python train.py --num_hidden_layers=15 --hidden_size=96 --intermediate_size=384 --norm_place="pre" --positions="learned" --bias="all" --tie_word_embeddings=true --init_std_o=0.0 --final_lr_fraction=0.1 --batch_tokens=32768
Each number is 128 + 32 x the weight over its row's rms, rounded and kept within 0 to 255. Layers, rows and columns count from 0. The size above them is the row's rms in percent of the matrix's.

# layer 5 attention output (transposed), 96x96, rms 0.0868, rows 16-31, columns 0-95
size [103  85  98  99  73  94 100 100  89  85  94  84  86  84  75  99]
[[129 158 124 162 180 165 117  80  88 144 104 110 127  87 181  59 177 142 125 146 157  94 138  82  98 161 133 130 120 111 101 123 131 161 161 140 127 121 183  59  73 172 118 135  78  93 116 115  73 123 187 124 150  88 123 131 145  96 156 136  90 146 152 214 210  79  97 130  83 114 131  99 101 156 173 110 185 118 129 116 162 168 137 121 111 150  85 120 112 121 120 154 145 126 129 118]
 [ 50 131 178 149 171  98  93 137 138  84 147 152 102  79 131 143 151 202 122 122 126 121 144 117 114 139 123 108 139 169  99 161 153 136 152  89 165 108 221  88  82 112 118  84 116 152 135 148  69 156  98 108 187 157 146  96 147 159 200 127  84 136 159 131 121 141 109 129  91 161 119  98 181  70 167 160 116 139  86 135 124 151 159 157 125 129 137  98  84 127 144  92  93 181 106 104]
 [ 86 145  89 159 159  77 120 160 143 128 170 162 121 126  87 146 131  85 134 155 103 147  91 172 120 146 133 119 123 127 126 135 142 108 101  93 179 147 187  81 133  72 146 120 131 115 141  73 107 161  65 137 189 132 145 157  82 184 192 119  94  98 120  80 113 175 183 166 119 163 156 144 141 135 154 169 100 149  56  47 154 132 145  94 120  99 129 152 130 144 112 102 117 146  79  85]
 [178 116 140 129 108 130 114 136 103 124 127  74 175 121 123 104 107 153 163 130 136  73 143 101 149 134 138 113 172 117 181  90 169  67 131 134  98 160  91 205 176  92 138  96 138 121 126 161 106 101 174 153  94 147 123 132 144  57  62  95 186 145  91 127 129 130 167 118 154 122 127 125 137 134 132 103 195 153  82 195  78  96 120 155 149 134 133 106 116 113 105 143 151  59 111 207]
 [137 189 139 110 191 108 124 165  89 135 143  89 109 105  93  69 187 166 108 154 103 143 136  66 108 146 116 110  82 147 165 168 156 133 109 128  87 163 154 108 124 115  89 108 113 125 127 120  92 147 170  96 172 158 114 132 128 142 146 108  44 121 143 176 156 124 123 111 144 104  68 156 155  94 162 133 136 154  59 193 107 165 120 111 152 200  87  91  99 130 177 158  85 121 124 147]
 [183 106 124 133  74 110 108  90 134 127 165 134 134 168 155 120 158 164 161  97 104 117 138 105 152 111 119  73 139  90 111 156  96 145 139 164  94 131  77 136 173 104 149 157 139 197 122 105 190 142 177 114 117 173 122  95 108 154  82 127 143 149 151 174 144 135 102 149  75 112  98 161 150 185  82 152 141 131  94  86  35  87 138  30 154 134 136 132 128  84 130 152  91 135 136 139]
 [101  62  75 143 116 107  95  81 138  80 143 119 157 149 133 152 110  63 109 115 183 185 111 126 145 136 134 157 114  91  74 160  93 159 124 168 131  72 146 132 123 117 132 205 143 101 145 148 134 112 143 148 104 193 123 132 123 129  99 145 131 177 132  99 150 156  69 127 104  55 127 109 107 151 129 170 154  87 130  76 161 103 162 152 207 121 173 186 154 110 117 136  90  96 147 135]
 [164 112 138 169 111  89 103 131 175  96 123 148 148 188 136 144  86  72 134 141 148  95 108 123 118 125 128 110 140  71  76 155 118 118 122 132 170 110 131 122 108 149  95 141 176 146 134 143 131 117  82 108 171 167 123 170  86 133 111 158 186 151 124  75 117 169 144 167  43 125 143  86 176  48 110 133 135 163 120  71 155  93 174 147 133  74 171 167 142  93  55 124 143 151 133 155]
 [125 139  81 111 120 130 137 128 109 136 122 103 119  67 170 179 189 114 128 146 174 154 153 125 115 158 145 113 157 134 119  60 111 158 100 123 129 140  79  85  59  96 137 123  90 142 134 136 142 163 153 107  84 187  92 120 148 104 130 123  58 111  85 189 175 124 102  96 126  98  97 148 122 154 146 164 114 141 125 112  88 158 194  76 218  80 153 107 126 117 165  99 139 101 174 160]
 [141 157 114 111 140 192 123 116 140 148 103  91 145 133 145 138 153 125 122  50 128 103 154 103  97 158 131  75  48 163 155 174 133 137 125 114 119 152 111  87 170 149 154 139  80 140 156 105 131  94  94 152  67 100  88 182  92 136  77  88 158 109  87 148 158 130 119  96 159 104 178 191 164 108 148 145 128  90 150 149  60 167 115 103 145  98 101 112 143 128 210  99 124 120 141 185]
 [157 137 101 100 117 152 176 104 126 114  97 121 182 136 104 114  94 114 130 172 120  70 147 185 131 143 131 133 112 111 143 121 203 112  79 141 143 137  83 185  90 153 110 102 166 132  55 218 119 138  96 164 136 154 178  56 111 107  71 117 107  62 150 117 107 124 132  89  71 110 179 125 134 120 131 125 140 188  89 157 135 118 125 184 143 145 133  90 147 121 127 163 114  87 140 129]
 [123 138  62  75 127 149 183 163 155  81 117 119 127 122 137  73 135 169 194  97  96 152 168 129 125 115 166 157 113 177  48 138 153 132 185 128 160  83 121  94 100  92 133  81 121 125 107 162 143 164  62 153 169  87 120  90 150 131 178 138 154 122 126  79 106 151 139 133 136 156 137  83 156 129 147  80  97  81 142 144 172 145 117 140 131 198 162 124 126 117 105  86 105 139 174  88]
 [ 61 172 149 132 131 120 122 139 176 111 102 127 153 150 119 112 158 115 156  82 124 169 153  72 115 189  90 120 104 144 154 180  81 147 133 123 160 105 198  73  85 159 153  90 122 104 160 118 165 124  60 157 121 106 145 118  68 173 176  98  96 118 118 108 143 171  91 135  92 161 144  94 155  86 120 163 103  97  91 136 160 161 151 128 113 112 107 115 149 114 140 129 100 218 143  72]
 [193 202 112  90 197 138 119 137  95 139 100 140 102  99 189 120 154 117 129 139  66 118 140 121  97 135 162 153 112 156 108  95 135 134 141 148 111 180  96  33 114 132 122  97  87 124 126  94 107 109 113 112 176  75 147 151  98 128 169 145  93 100 112 132 146 111  94 117 204 160 158  93 164 155 130 104  99 128 129 169 132 201 139  84 109 144 129  80 140 125 183 131 177 125 111  85]
 [102 141 119  40  95 144 115 108 131 138 106  98 132 122 149 104 147 111 114 185 160 166  95 155 134  98  99 167 106  81 125 105 134 160 147 166  96 125 122 158 138 126 100 161 179 123 164 116 138 111 190 209 161  82  78 125 148 124 137 147  99 184 122  89 129 126  79 187 171 148 127  78 130 103 106 171 147 144 110  65 163 123  73 143 149 131 129  54 138 153  79 172 130  81 106 135]
 [122 106 117  90 138 156 102 134  95 164 124 140 112 127 187 120 139 136 110  68 144 118 154 116 187 103 111 151 125 131  62 139 120 112 158 147 129 159 152 101 160 127 172 161 108 119 189  84 145  90 134 163 147  78  76 186 154 147 152 109 108 192 125 216 121 103 144 170 131 186  89 118 154 161 135  65 141 113 184 107  71 152  95 132 107 133  91  78 100 167 116  76 120 151 108 100]]
# layer 5 attention value, 96x96, rms 0.098, rows 17-31, columns 0-95
size [ 86  93  97  76  95 103 105  91  93  98  90  92  92  81 100]
[[ 65 107 142  84 152 133 110 106 151 152 156 132  99 172 124 164 135  77 135 141  84  63  92 101  97 214 152 144  93 120 130 118 106 132 111 153  76 155 136 110 150 102 103 125 123 170 117  65 120  90 169 150 145  66 138  98 136  50 189 132 148 114 163  82 107  97 175  82 149 116 146 142 122 132 129  96 144  82 111 124 149 144 105 123 119 122  95 163 129 203 144 124 208 120 131 150]
 [176 136 169  89 182 188 114  82 196 159 122 129 155 120 139 128 117 141 124 137  64 129 122 105 123 174 125 109 139 204 110 160 111 140  84 124 126 162  93 134 120 133 162 112 144 155 130  76  80 125 153 109 203 101 129 157 152  43 171 107 136 122 162 149  94 103 135  95 124 138 122 150 146 124  88  42 132  88 153 150 124 126 127 163  77 154 115 174 105  66 139 115  88 102 156 137]
 [149 101 125 173 100  94 158  97 117 144 140 160 157 117  92 114  56 117 120  79 173 120 166 144 108  84 142  97  86 152  56 110 143 132 188 176 148 106 184 129 139 134  99 155 171 126 155 162 129 123 112 156 117 137 111 151 157 172 157 158 127  79 162  83 109 133 102 147 141 104 192 118 151 156 155 121  89 115 175 136 159 136 150 120  80  90  84  97 120 184 106 157 105 199 102  59]
 [104  42 126 111  82 172 102 125 145 102 173 145 146 130 128 157 123  88 179 154 144 133  76 143 142 145 171 186 161 133  72  89  41 117 153  95 166 166 121 178  96 126 207 161 157 164  96 137 104 102 156 142 111 138 123 103 153  74 131 140 128 108  98 107  75 119 198 121 100 130 132 134 112 161 122 142 128 143 143  90 159 110 160 120 137 114 110 175 127 208 109 122 142 148  92 110]
 [121 131  93  69 150 116 132 180 172 136 121 148 156 114 147 145 112  78 107 110 156 160 131 122 151 108 151 165 165 140  98  98 110 117 125 188 188  95 167  90  94  93 162 161 162 110 129 145 153 120 122 149 132  97 157  66 106  91 103 175  95 164  36 151  88 108  64 111 144 128 109  97 138  91 159 131 119  88 142 132 164 114 169 169 171 163 146  81 141  35 126 107 156 118 149 148]
 [125 163  80 119  90 144 136 178 159 170 119 136 147  89 120 126 157 164  69 127 151 182 132 131  96 169 137 128 130 129 135  99 168 164  90 105 128 163 132 162 143  72 116 147 112 131 162 177 162 126 163  83  62 147 116  96  63 102  77 100  62  22  98 154  83 120 139 156 152 108 143 139 115  86 150 169 160 134 131 141 109 150 105 135 146 116 119  72 143  94 139 159  76 129 115 171]
 [123 199  92 141  88 189 164 118 163 175 137 162 103 117 158  80 126 146 118  94 158 126 146 107 114 111 100 106  86 128 139 207 144 176  98 133 166 149  97  80 100 105 103 124 122 167 181 148 131  84 139  80 149  97 154  94 130  93 170 108 129 105 152 101 100  99 122 119 210 125 119 134 151 106 135  91 122 143 122 142 133 153 187  68 120  85  97 127 125  76 152 102  82  72 190 127]
 [ 75 124 128  97 113 121 153  94 123 142 150  99 204 146 150 172  90 164 106 156 111 157 125 155 141 185 113 103 137 108 137  94 128 171 140 191 175 144 174 117 120 138 129 218 156  97 130 114 134 218 183 113  85 116 116  78 111 114  81 116 125 132 119  90  76 125 113 111 138 154 131  42 107  93  79 145 103 105  98 119 116 140  83 168 138  90  72 131 123 119 138 155 119  83 122 127]
 [165 123 201 110 116  95 148 131  97 107 130 138 170  81  75 209  71 146 114 182 162 144  31 170 110 110 140 157  88 120  99 159 103 130 141 132 136  76 129 181 118 141 130 147  94  69 129 181 154 142  68 165 110 150 104 102 137 193 154 138 142 142  90 108  99 141 131 174 112 116 136 120 109 116 119 139 125 182 133 108 113 147  83 122 128 100 156 159 136  96 141 112  76 105 135  73]
 [115 140 111 240 113 129 164 108 137 133 128  91  52  96 138 109 139 118 159  96 142 135 120 151  89 120 100  94  99 158  90 135 141 126 197  86 140 111 125 148 148 118 106 112 155 129 213 143  99 122 111 123 124 125 142 140 114 146 177 130  77  66 139 134 181 143 165 148 144 156 100  89  86 122 174 104 104 145 158 168 120 114 199 173 137 171 158 151 109 200 149  93 107 123 170 146]
 [ 85 118  60 180 170  96 120 135 117 144 114  78 135 157  94  98 146  85 109 131 130 147 144  88  99 133 151 100 116 123 190 150 185 126 127 125 107 158 140 172 182 144 100 150 109  88 129 149 116 149 119 131 151  66 130 104 178 147 108 134 143 155 135 172 148  86 187 172 118  90  54 139 103 200 111  96 152 171 108 109 116 122 160  85 100 174  78 179 118 168 113  93 149 123 189 127]
 [145 114 133 124 145 155 127 212 148 111 133 132 126 156 132 180 157 147  92 209 106 124 106 130  80 160 127 123  97 122 121 104  75 119 109 107  66 106  27 134 159  80 105 201  82 111  83 150 132 108 123  75 146  99 146 122 138  91 192  89 158 127 164 124 118 124 141  91 171 143  90 123 118 129 188  70 158 120 100 111 117 123 121 126 104 140 161 181 123  97 110  89 160 114 120  99]
 [131 111 128  87 165 150 120 132  99 124 163 109 133 207 108 134 139 140 116 170  52 147  53 111 185 100 145 174 183 128 116 115 110  92 132  66 179 139  75 136 138 159 155 117  84  80 141 102 125 182 141 129 107  98 126 130 168 174 202  84 147 191 108 112 121  98 135 140 124 174  95 102 146 118  85 137 112 132 106 114 112 172 177 133 149 151 106 135 138 169 105  96  78 149 159 154]
 [135 103 128 159  92 119  98 132 123 182 159 110 144 111 162 131 147 162 102 112  88  73 111 111 133 107 179 105 193 127 191  96 144 112  64 115  93 179 121 156  66 132 160 149 115  74 189 166 104  98 175  77 102 106 117 166 107 154 107  93  92  99 126 169 165 124 108 134 130  96 137 179 151 124 104 125 124 118 146  99 121  99 139 138 195  73 127 135 124  94  99  83 199 186 113 124]
 [152 128 137 111 134 142 107  94  86  91 147 137 194 127  49 167  96 142 119  96 104  91  88 124  86 137 187 126 140 121 127 127 112  76  83 166 131  88 113 123 143  96 136 136  62 107 157 113 120 146 135 172 141 115 116 133 154 128  48 153  76 212  86 131 171 138  94 124 107  68 111 152 152 141  97 195 141 157  66 106 156 141 148 126 100 112 143 136 134 109 154 170 197 144 107 112]]
# layer 5 attention query, 96x96, rms 0.124, rows 32-52, columns 0-95
size [110 103 111 107 109 105 113 107 114 112 109 103 112  97 102 106 119 109 109 111 113]
[[ 86 183 127 103  90 171 165  34 151 100 156 172 111 183 154 126 131 133  91 136 115 157 133 187 163 182  77 119 157 122 146 161 142 158  91 137 113 135 189  88 141 249  99 128 158 144 152 111 132 127 123 101 120  77 146 129 129 138 143 100 126 102 114 106 112 149  94 136 131 176 117 147  89 105 144  85 130  87 141 120  69 103 125  93 124  71 172 164 108 113 142 137 112 112 126 111]
 [131 180 169  93 150 135 173 153 135 155 158 125 108 163 136 122 111 132  85  91 158 133 144 102 134 111 157 121 111 113 125 117 102 113  81 152 171 122 103  87 131 122 142 133 106  62 144 133  97 142 110 119  98 157 127  81  74 121 125 131 106 143 101 103  77 173 143 177 153 192  59 161 131  87 115 150 169 140  95 125 165  66 135 129 112  87  90 149 125 105  96  20  96 138 159 214]
 [ 78 157 168 132 147 126 153 144 121 180 157 153 127 165 145 131 135  84 107  90 114 150 178 154 131 195  88 150 103 123 195 161 181 123  98  99 112 158  78 148 110  74 111 156  84 176 121 136 145 110 152 114  75  61 101  91 143  47 100  97 129  88  79 204 124 149 118 143 178 116 116 129  83 112 139 108 139 173 172 148 101 118 159 152  77 133 127 116 129  96 131 124  87 126 118 150]
 [159 171 112 153 153 146 156 139  73 159 120 163  99  49  64 160 144 124 157  74 168 175 135 126  91 158 166 192 119 157 105 104 147  53  92 105 141 129 176 146  94 170 160  82 106 135 136 143 133  97  98  88 111 104 135  78 167 138 132 104  93  77 126 121 135 137 151 172  80 129 155 164 135 131  95 121  93 154  99  91 178 160 107 136 107  83 100 122 110 160 189 152 157 149 105 117]
 [150 140 137  71  95  76 130 171 132 166  68 156 161  90 123  96  92 115 100 223 146 124  96 170 123 199 103 146 110  75 115 112 155 139 119 118 139  86 172 121 108 191  92 119 144 127 107 107 110 135 122 141 155 140  82 152 161 148  91  98 117 125  81 151 142 117  75  69 110 190 150 111 105  87 169 148 166 164 125  97 199  96 108 178 127 152 150 138 136  92 136 163 117 119 136 111]
 [ 68 171  80 106 167 103 126 137 156 137 120 174 112 132 136  77  92 135  87  98 136  89 118 144 101 180 171 163 183 150 105  80 120 148 110 105 119 181 137 111 121  91 117 132 115 196 158 139 168 102 118 194 136 112 183  98 122 112 190  97 122 142 147 153  98 128 167 199 113 119 131 128 134 103 135 123 138  98 129  91  79  82 131 114 107 119 134 105 130  94 163 169 177  61 145  51]
 [152 128 111  94 188  88 142 178  76 171 147 133  96 116 118 125 121 109 138  49 148 116 102 106 110 124 187 176 101 185 151 171 192 123 149 119 154 114 152 106 162 106 145 171  99 112 127 104 103 125 106 152 148  95 136 110 135 116 107 141 150 191 157 136 132  89 138 164  49 167 159  83  87 135 125  89  89 145  99  72 215  83 109 105 136  99  99  95 145 156 119 151 143 167 128 124]
 [ 98  97 143 138 106  90 106 151 162  80 157 114  95 108 129 182 138 103 112  49 172 108  73 156 140 127  98 130 122 128 153 123 185 162 152 147 101  21 103 135  73 170 119 114 130 124 109 128 130 159 135 121 121 140 113 100 123 170  95 110 146 165 161 122 120 129  85 108 191 232 116 113 169 119  73 159 153  93 143 119 167 113 124 151 152  90 170 113 137 156 161  97 109 132  90 160]
 [134 197 142 181 111 103 124 176  98 150 142 224 119 108  71  86  93 152 112 118 150 125  83 153 104 188 121 186 159 110  83  74 125  91  63  88 133  41 117 144 117  89  94 142  92 130 148 131 138 118  87 171 111 154 109 138 144 154 116 152  95 127  98 129  76 164 161 114 148 146  94 117 128  65 108  94 167 156 154 112 141  93 111 132 110 128  99 134 139 110 181 112 106 135 134 126]
 [111 134 137 156 142 171  70  69 170 186 116 127 162  91 127  61 137 103 163  63 136 113 133  62 112 116 131 127  88 141 144 109 163 170  54  92 148 153 116 173 168 115 169 127 173  59 160 146 105  75 119 145 142  97 106 157 143 149 133  90  89 160 147 198 113 145 119 140 113  94 141 110  94 152 114 136 130 133 175 147 145 140 155 126 114  72  92 110 124 118 114 184 186  96 152 133]
 [136 108 151 163  84 150 132 175 126 123 138  77 137 121 153 137 135 180 172 138 142 202 124 149 167  88 104 108  90 192 145 110 101 108 177 124 103  32  82 140 203 129 168 156 110 136 169 166 112 153 122 143 152 161 125  91 123 200 136 122 138  80 116 122 127 118 105  74 112 112 158 108 118 166 110 123  70 120 117 189 147 152 118 136 145 129 168 130 122 135 140 107  56 125 114 192]
 [130 147 109 107 140 192 145  96  80 152 116 125 135  86  93 116 175  71  73  87 116 123 147 122 140 150 150 153 139  45 102 146 141 103 132 135 107 112  66 175 164 207 201 129  86 169 173 131 123 114 121 168 147 131 126 152 199 140 122  94 155 153 102 116 107 136 133 117  90  92 115 149 202 124 134 192 100 193 154 128 121 123 101 133 103 115 110 141 127 148 122  92 109 101 117 185]
 [145 140 100 118 109 128  97 150 138 176 130  99 201 104 111 131 156 157 119  75 105 107 218 140 136 159  82  73 147 116  65 132  94 127 173  85 143 158  63 141 168 140  97 131 176 155 117 132 115 129 132  75 124 114 174 171 111  93 178 117  91 120 200 145 144 170 175 133 129 114 143 148 106  90 116 137 105 105 138 100 119 130  78 181 199 156 146  92 127  80 126 120 158 109 148 150]
 [165 133 126 122 123 137 121  59 118  76 130 113 166 143 171  88  86 123 117  85 137 121 169 124 116 149 109 128 104 106 128  80 134 146 164 114 183 111 137  64 208  94 131 127  78 124 121 114  97 122 189 115 193 159 133 186  96  85 150 126 134 174 111  83 171 186 175 157 126 103 157  72 136 163 123 175 110 178 119 128  96 116 146 122 154 141 145 102 111 144  84  79 136 106 178 178]
 [ 87  99 104 107 124  93 100 140 186 135 165 143 124 157 156 141 172 141  92 165 161 114  65 133 144  94 144 167  80  84 117 155 130 145 142 138 202 125 127 164 121 172 153  48  69 156 128 123 154 126 103  78 151 108 160  79 153  97 110 172 114 171 166 145 126 157 118 173 109 116  95 112  99 146 157 135  84 176  77  72 126 128 157 176  54 128  97 128 136  95  95 170 121 118 125 119]
 [ 91  94 112 144 163 126 113 130  98 114 131  96 146 126 179  63 156  89 144 154 159 143 188 136 130  96 144 118 133  99 107 131 152 123 179  92 109 119  48 160 204 131 138 140 149 129  96 128 144 189 147 169  53 127 127 119 139 165 114 117 153 119 157 130 137 165 120 122 108  91 200 101 123 111  45 212 107 188  91 125 123 150  89 153 139 142  70 103 117 100 124 136 132 151 122 165]
 [ 88  95 157 183 110 153  99 123 120 152 117 161 105  96 156  51 166 159 167 100 100 140 115  97 134 114 143 143 153 128 177 215 133 133  90  98 134 119 185 156 142 148 120 122 133 110 167 105 107 111 160  91 121 115  93 209 153 153 142  79 130 133 132 117 110 135  98 147 129 129  83 133  92 223 122  94 147  66 182 188  96  89 157  89 142 126 120 121 110  93 147 142 103 179 140 107]
 [106 147 101 133 135 175 167  79 104  76 128 184  64 148 123  94 124 114 162  87 140 126 115 125 127 112 122 112 141 128 147 141 168 161 113 119 122 187 211  82 104 143 113 150  91 137 147  99 116 122  62 140 107 131 137 159 171 158 164 155 172  99 106 137 112  90 158 149 179  97  65 151 158  83 136 146 130  92 132 150  69 189 137 118 116 101 120  85 155 166 157 115 115  99 143  32]
 [105 101 158  62 133 131 145  79 169 131 126 134 141 122 203 180 153 112 128 133 151  90 162 114 118  66 110 152 117  72 150 109 126 123 183 181 130 104 157 109 191 160 146 139 130  81 135  81 110 123 123 142 123 125  92 154 122 116 154 203 134 105 155  90 141  81 131  46 108 113 172  68 110 140 107 131 130 120 182 148 170 137 139 158 178 106 173 133 138 155 133 148  65 129  90  80]
 [142 135 209 201 103 114 150 110 115 147 168 133 138  75 183 127 132 143 147  60  89 124 124 154  95  90  64  90 173 162 157  70 108 166 176 134 123 140 134 185 148 104 161 129 130 146  86 165 113 148 114 102 123 131 168 117 150 135  61 132 132  48 115 104 158 139 146  84 155  95 114 171 119 134 183 115 110 184 139 130 192 125 119 130 181 127 149 146 125 117  98  87 118 141 117 139]
 [126 109 106  65 111 153 157  79  55 168 190 124 138 133 116 196 180  87 146  95 140 113 120 101 135 147 193 119 129  81 151 103 152 116 162  94 114 144  91 106  90  95 172 128  73 161  96 110 142 124 113 113 133 178 120 188 104 136 135 114  94 213 140 160 146 152 120 165 106  80 103 162 157 179 151 149  86 114 120  89 121 153 138  91  74 119 136 121 125 149 178 118 163 116 141 166]]
# layer 5 attention key, 96x96, rms 0.118, rows 32-51, columns 0-95
size [105  99 109 105 102  98 117 106 105 119 106 110 106  97 106 102 117 115 101 111]
[[103 151 165 172 124  86 107 119 100 101 101 158 103 114 103 114 181 151 115 159 111 171 115 187 131 128 166 103 174 124 146 150 137 115  98 114  85 108 162 131 125 197 109 143 128 153 113 116 215  78 121 100  95  85  92  63 169 119 111  75 155 155 134 107 132 125 104  88 155 136 101  96 214 147 103 140 136 112 141 148 114 123 104 118 117 140 119 178  12 124 158 121 108 123 103  98]
 [ 61 169 174  92 100 145 140 163 151  99 120 115 103 133 150 121  62 139 141 107 117 106 122 139 106 168 150 130 137 100 137 166 119 128  68 102 170 121 146 175 138 108  83 125 114 124 131  49 101 107 117 128 170 116 124 170 154 124 159 128 105 157 122 133 101  94  98 114 106 104 122 130 224  71 105 136 156 132  95  67 104 122 157 134  19 171 126 146 163  91 107 163 113  75 109 159]
 [ 87 194 136 152 153 157 137 156  93 119 140 166 106 126 127 103 143 117 147 185 109 116 126  75 162 108 134 152 136 164  91 120 165  82 130  80 135 147 106 177 112 133 122 108 118  84 110 101 197 172 184 167 129  80  96 155 157 150 113 120  92 141 168 121 135 107 199  87 105 111 139 118 160 117 134  97 186 152 127 146  95 145 137  89  82 110  15 144  64 111 167 130 101 140 115 123]
 [140  75 126 141 133 134 144 164 143 146 143  81 144 141 150 122 124 144 144 120 105 143 161 162 130 126  85 159 147 123 149 138 111 143 145 136 136 136 152 114 123 140 162  67 118 132 106 123 237 164 109 152  89 162 105  82  52 140 106 104  90 116 113 176 128 107 119 153 159 138 131 141 193 173 157 100 177 136  74 131 180 118 105 134 136 114 130 112   0 127 156 136 107 133 148 161]
 [144 161 120 111 141 181 122 125 161 121 179 150 101 110 144 162 156 181 141 178 165 126 107 162 102  97  96 134 147 158 109 107  89 168  54 144 123 125 148 111 116 152 117  77 154  78 103 154 139 100 137 110 152  94 101  91 146  92 201 108 140 145 127 109  66 165 123 150  62 135 148 109  90  48  98  82 118 117 175 130 133 100 166 136  92 164  98 199 107 176  73 128 150 138 153 147]
 [123 138 127 146 125 135 144 121 169 130  91 140 140 128  65 116 132  91  92 127 107  91 129  99 127 121 165 206 104 111 115 135 163  93 112 109 117 126  97 111 112 117 126 103 123 113 154 122 231 107 134 141  64 137 102  75 130 135 137 116 146 122 127 103 148 153 173 141 125 119 114 152 184 128 123 158 133 174  94 127 139 135 137 138 146 134 189 144   0 103 178 101 144 173 124 118]
 [152  89 166 160 161 186 168 100 152 119 101  97 191 144 153 116 121 120 140 125 137 142 128 112 132 147 153 181 123  75 115  92  83 132  92 149 164 159 166 122 163  61 179 145 100  80 114  68 176 103 164 147 104 146 137 144  81  72 158 156  77  72 144 141 155 189 140 147 140 113 161 144 144 138  90 110  78 138  60 131 183 106 133 129 159 144 121 100  78 115 146 121 105 149 183 134]
 [131 126 138 187 137 104 135 133 160 111 120 152 146 120 111 112 119 146 116 204 145 141 135 130 164 137 162  86 138 177 162 137 124  83 114 164 159  74 155 115 149 121 154 126 146  51 124 114  47 137  86 126 173 108 131  74 132 152 197 132 123 148 135 144 139 107 111 108 127 132 134 161 113  87 111 154 159  71 134 109 120 112 116 140 113 131 113 145 253 152  45 104  83  96  82 141]
 [117 143 139 146  88  88 126 149 187 104 104 162 127 154 133 124 102 133 155 164 105 140  63 140 136 155 106 184 168 160  89 111 164 157  94  73 161 110 104 128 120  86 126  57 135 129 148 125 214 128 135 110 108 135 124  80 131 111 164 119  83 127 115 124 115 104 153 176 129 130 130 106 177  87 134  89 189 146 119 109 149 100 170 138 104 152 144 174  12 122 147 102 159 104 110 188]
 [115 182 100 124 114 166 156 140  75 122 154 163 183  94 105 127  88  99  98 141 137 128 177  66 102 145  76 166  96 112 124 133  96 146 132 130 130 158 174 132 104  99 130 103 106 120 138 138 187  66 137  81  56 113 203 101  96  76  92  80 135  95 151 123 149 139  93 126 147 130 132 129 132 121 155 143 154 165 115 120 168 165 152  90 127 214 128 113  96  46 130 163 135 141 136 167]
 [110  82 185 125 128  77 159 122  94 149 121 128 132 152 110 128 121  66 172 122 155 137 186 145 144 127  96 100 151 123 143  70 134 177 150 133 145  94 167 115  88 106 119 168 150 157  91 184  61 196  54 150 137 120 173 153 148 150 124 149 129 143 104 149 149 127  98 129 133 122 200 112  73 164  94 121  66  70 134 159 146  97 109 107 139 137 108 126 216 125 114 137 124  78 125 128]
 [156 111 113 106 161 161 117 119 133 130 127  83 127 156  91 181 162 137 150  99 134  99 145 158 128 144 105  96 175 146 146  85 136 167 153 154 137 136 130  79 175 121 145  90 148 115 102 108 171 136 114 125  90 117  99 121  88 137 134  98 165 164 127 186 171 113 120 111  84 131 107 137 138 141 131 113 128 164  60  75  47 145 114  47  83  97 125 101  90 115 156 146 106 131 124 255]
 [139 108  93 112 117 153 112  93  51 135 115 131 130 159 133 135 127 117  68 113 166 111  92 103 158  85 190 181 122 163 131 127 115 116 136  79 145 125 115 129  95 122 168  77 114 114 103 165 141 137 136 143  86 161 143 113 111 148 109  84 130 108 129 151 122  99  88 123 129 152 180 159 170 189  86 164   6 159 120 132 128 156 132 156 131 140 178 142 100 142 194 170 180 102 188 135]
 [ 91  89 139 104 137 166 124 127 121 117 135  82 149 134 138 195 142 169 120 132 155  69  86 112 100 122 129 137 123 101 130 131  58 155 143 118 121 137 124 131 174 117 118 207 153  95 227 111  62 151 132 142 122 128 202 142 161 102 129 117 124 161 138  86 125  92 100 154  95 126 129 166  93 147 128 124  77 104 109 105  97 174  92  86 117 199 144 144 198 130 183 134 154  92 126 159]
 [150 121 135 101 114 197 163 127 103 159 169 109 160  70  55 128 117 164 153 166 103 164 109  96 162 153 171 116 104  87 165 130 124 126 110 126 112 167 140  74 100 119  85  99 146  89 160 126 148 116 172 146 158 149  97 114  81  98 116 149 122 173 139 136 179 139 139 150 119 135 122 114 179 137  89 162  91 177 130 116 157  63 108 195 140 112 155 106  26 121 155 162  91 171 124 140]
 [110 105 136 116 141 167 116 103  75 157 115  69 132 131 108 151 149 103 152 140 117 113  85 121 172  99  69  76  93 129 119  98 128 118 169 161 169 133  73 113  88  78 158 163 101 154  66 122 106 117 131 194 104 155 167 149 112 193 182 114 132 178 142 116 111 147 132  85  89 162 205 145  88 145 165 139 132  97 107  88 122 121 172  93 153 133 179  71 166 148 109 181 111 123 148 123]
 [102 220 126 138 102 111  89  93 100  86 109 210 131 124 158 131 156 118 145 132 107 231 129 111  70 129  91 129 170 133 186 103  87 110 131 130 172 115 161 111 133 102  95 161 112 201 143 145  87 133 135 107 108  89 129 147  92 114  73 124 135  93 165 104 150 115  93 131 163 126 129 119 105 124 111 132 217  78 136 156  94 144  83 108 153 127 109  88 105 139 103  84 129 129 119 114]
 [114 133 156 118  91  68 124 133 171 101 106 167 128 100 115  71 173 153  85 143  50 128  92 170  59 172 124 131 136  91 160 192 149 103 128 139  98 161 107 201 102 136 154  93 123 159  99 144 178 119 161  99  89  86 103 127 124 132 134 119 154  98 142 108 124 131 168 129 156 139  73 149 110 158 167 129  69 128 102 166  99 119 105  84 144 126 124 151 135  82 184  61  91 156  91 142]
 [137 112 113 111 137 182 118 118  87 125  97 134 151 108 134 138 159 118 135 142 111 134 101 167  96 123 177  91 125 123 128 131 131 128  93 132 146 110  98 143 142 155  78 188 133 104 112 149  70 112 120 143 143  95 183 117  99 113 121 147 122 142  93 103 118 157 131 151 115 165 131 134  69 157 141 110 149 114 138 152 107  77 101 125 106 161  99 169 255 102  67 114 130 143 185  99]
 [156 131 143 164 104  87 143 137  90 135 135 120 127 200 165 119 106 124 136 178 147 151 134 133 112 163 108 146 169 148 129 147 140 115 129  97  89  58 101 125 130 162 114 159 153 164 108  80 102 195 137 177 135 106 145 118 127 128 144 126 107 105  80 123 121  80 135  90 157 107 160  93  42 170 107 107  61  98 152 150 147 153 117 128  31 120 104 122 207 116 151 194 122 150 162  90]]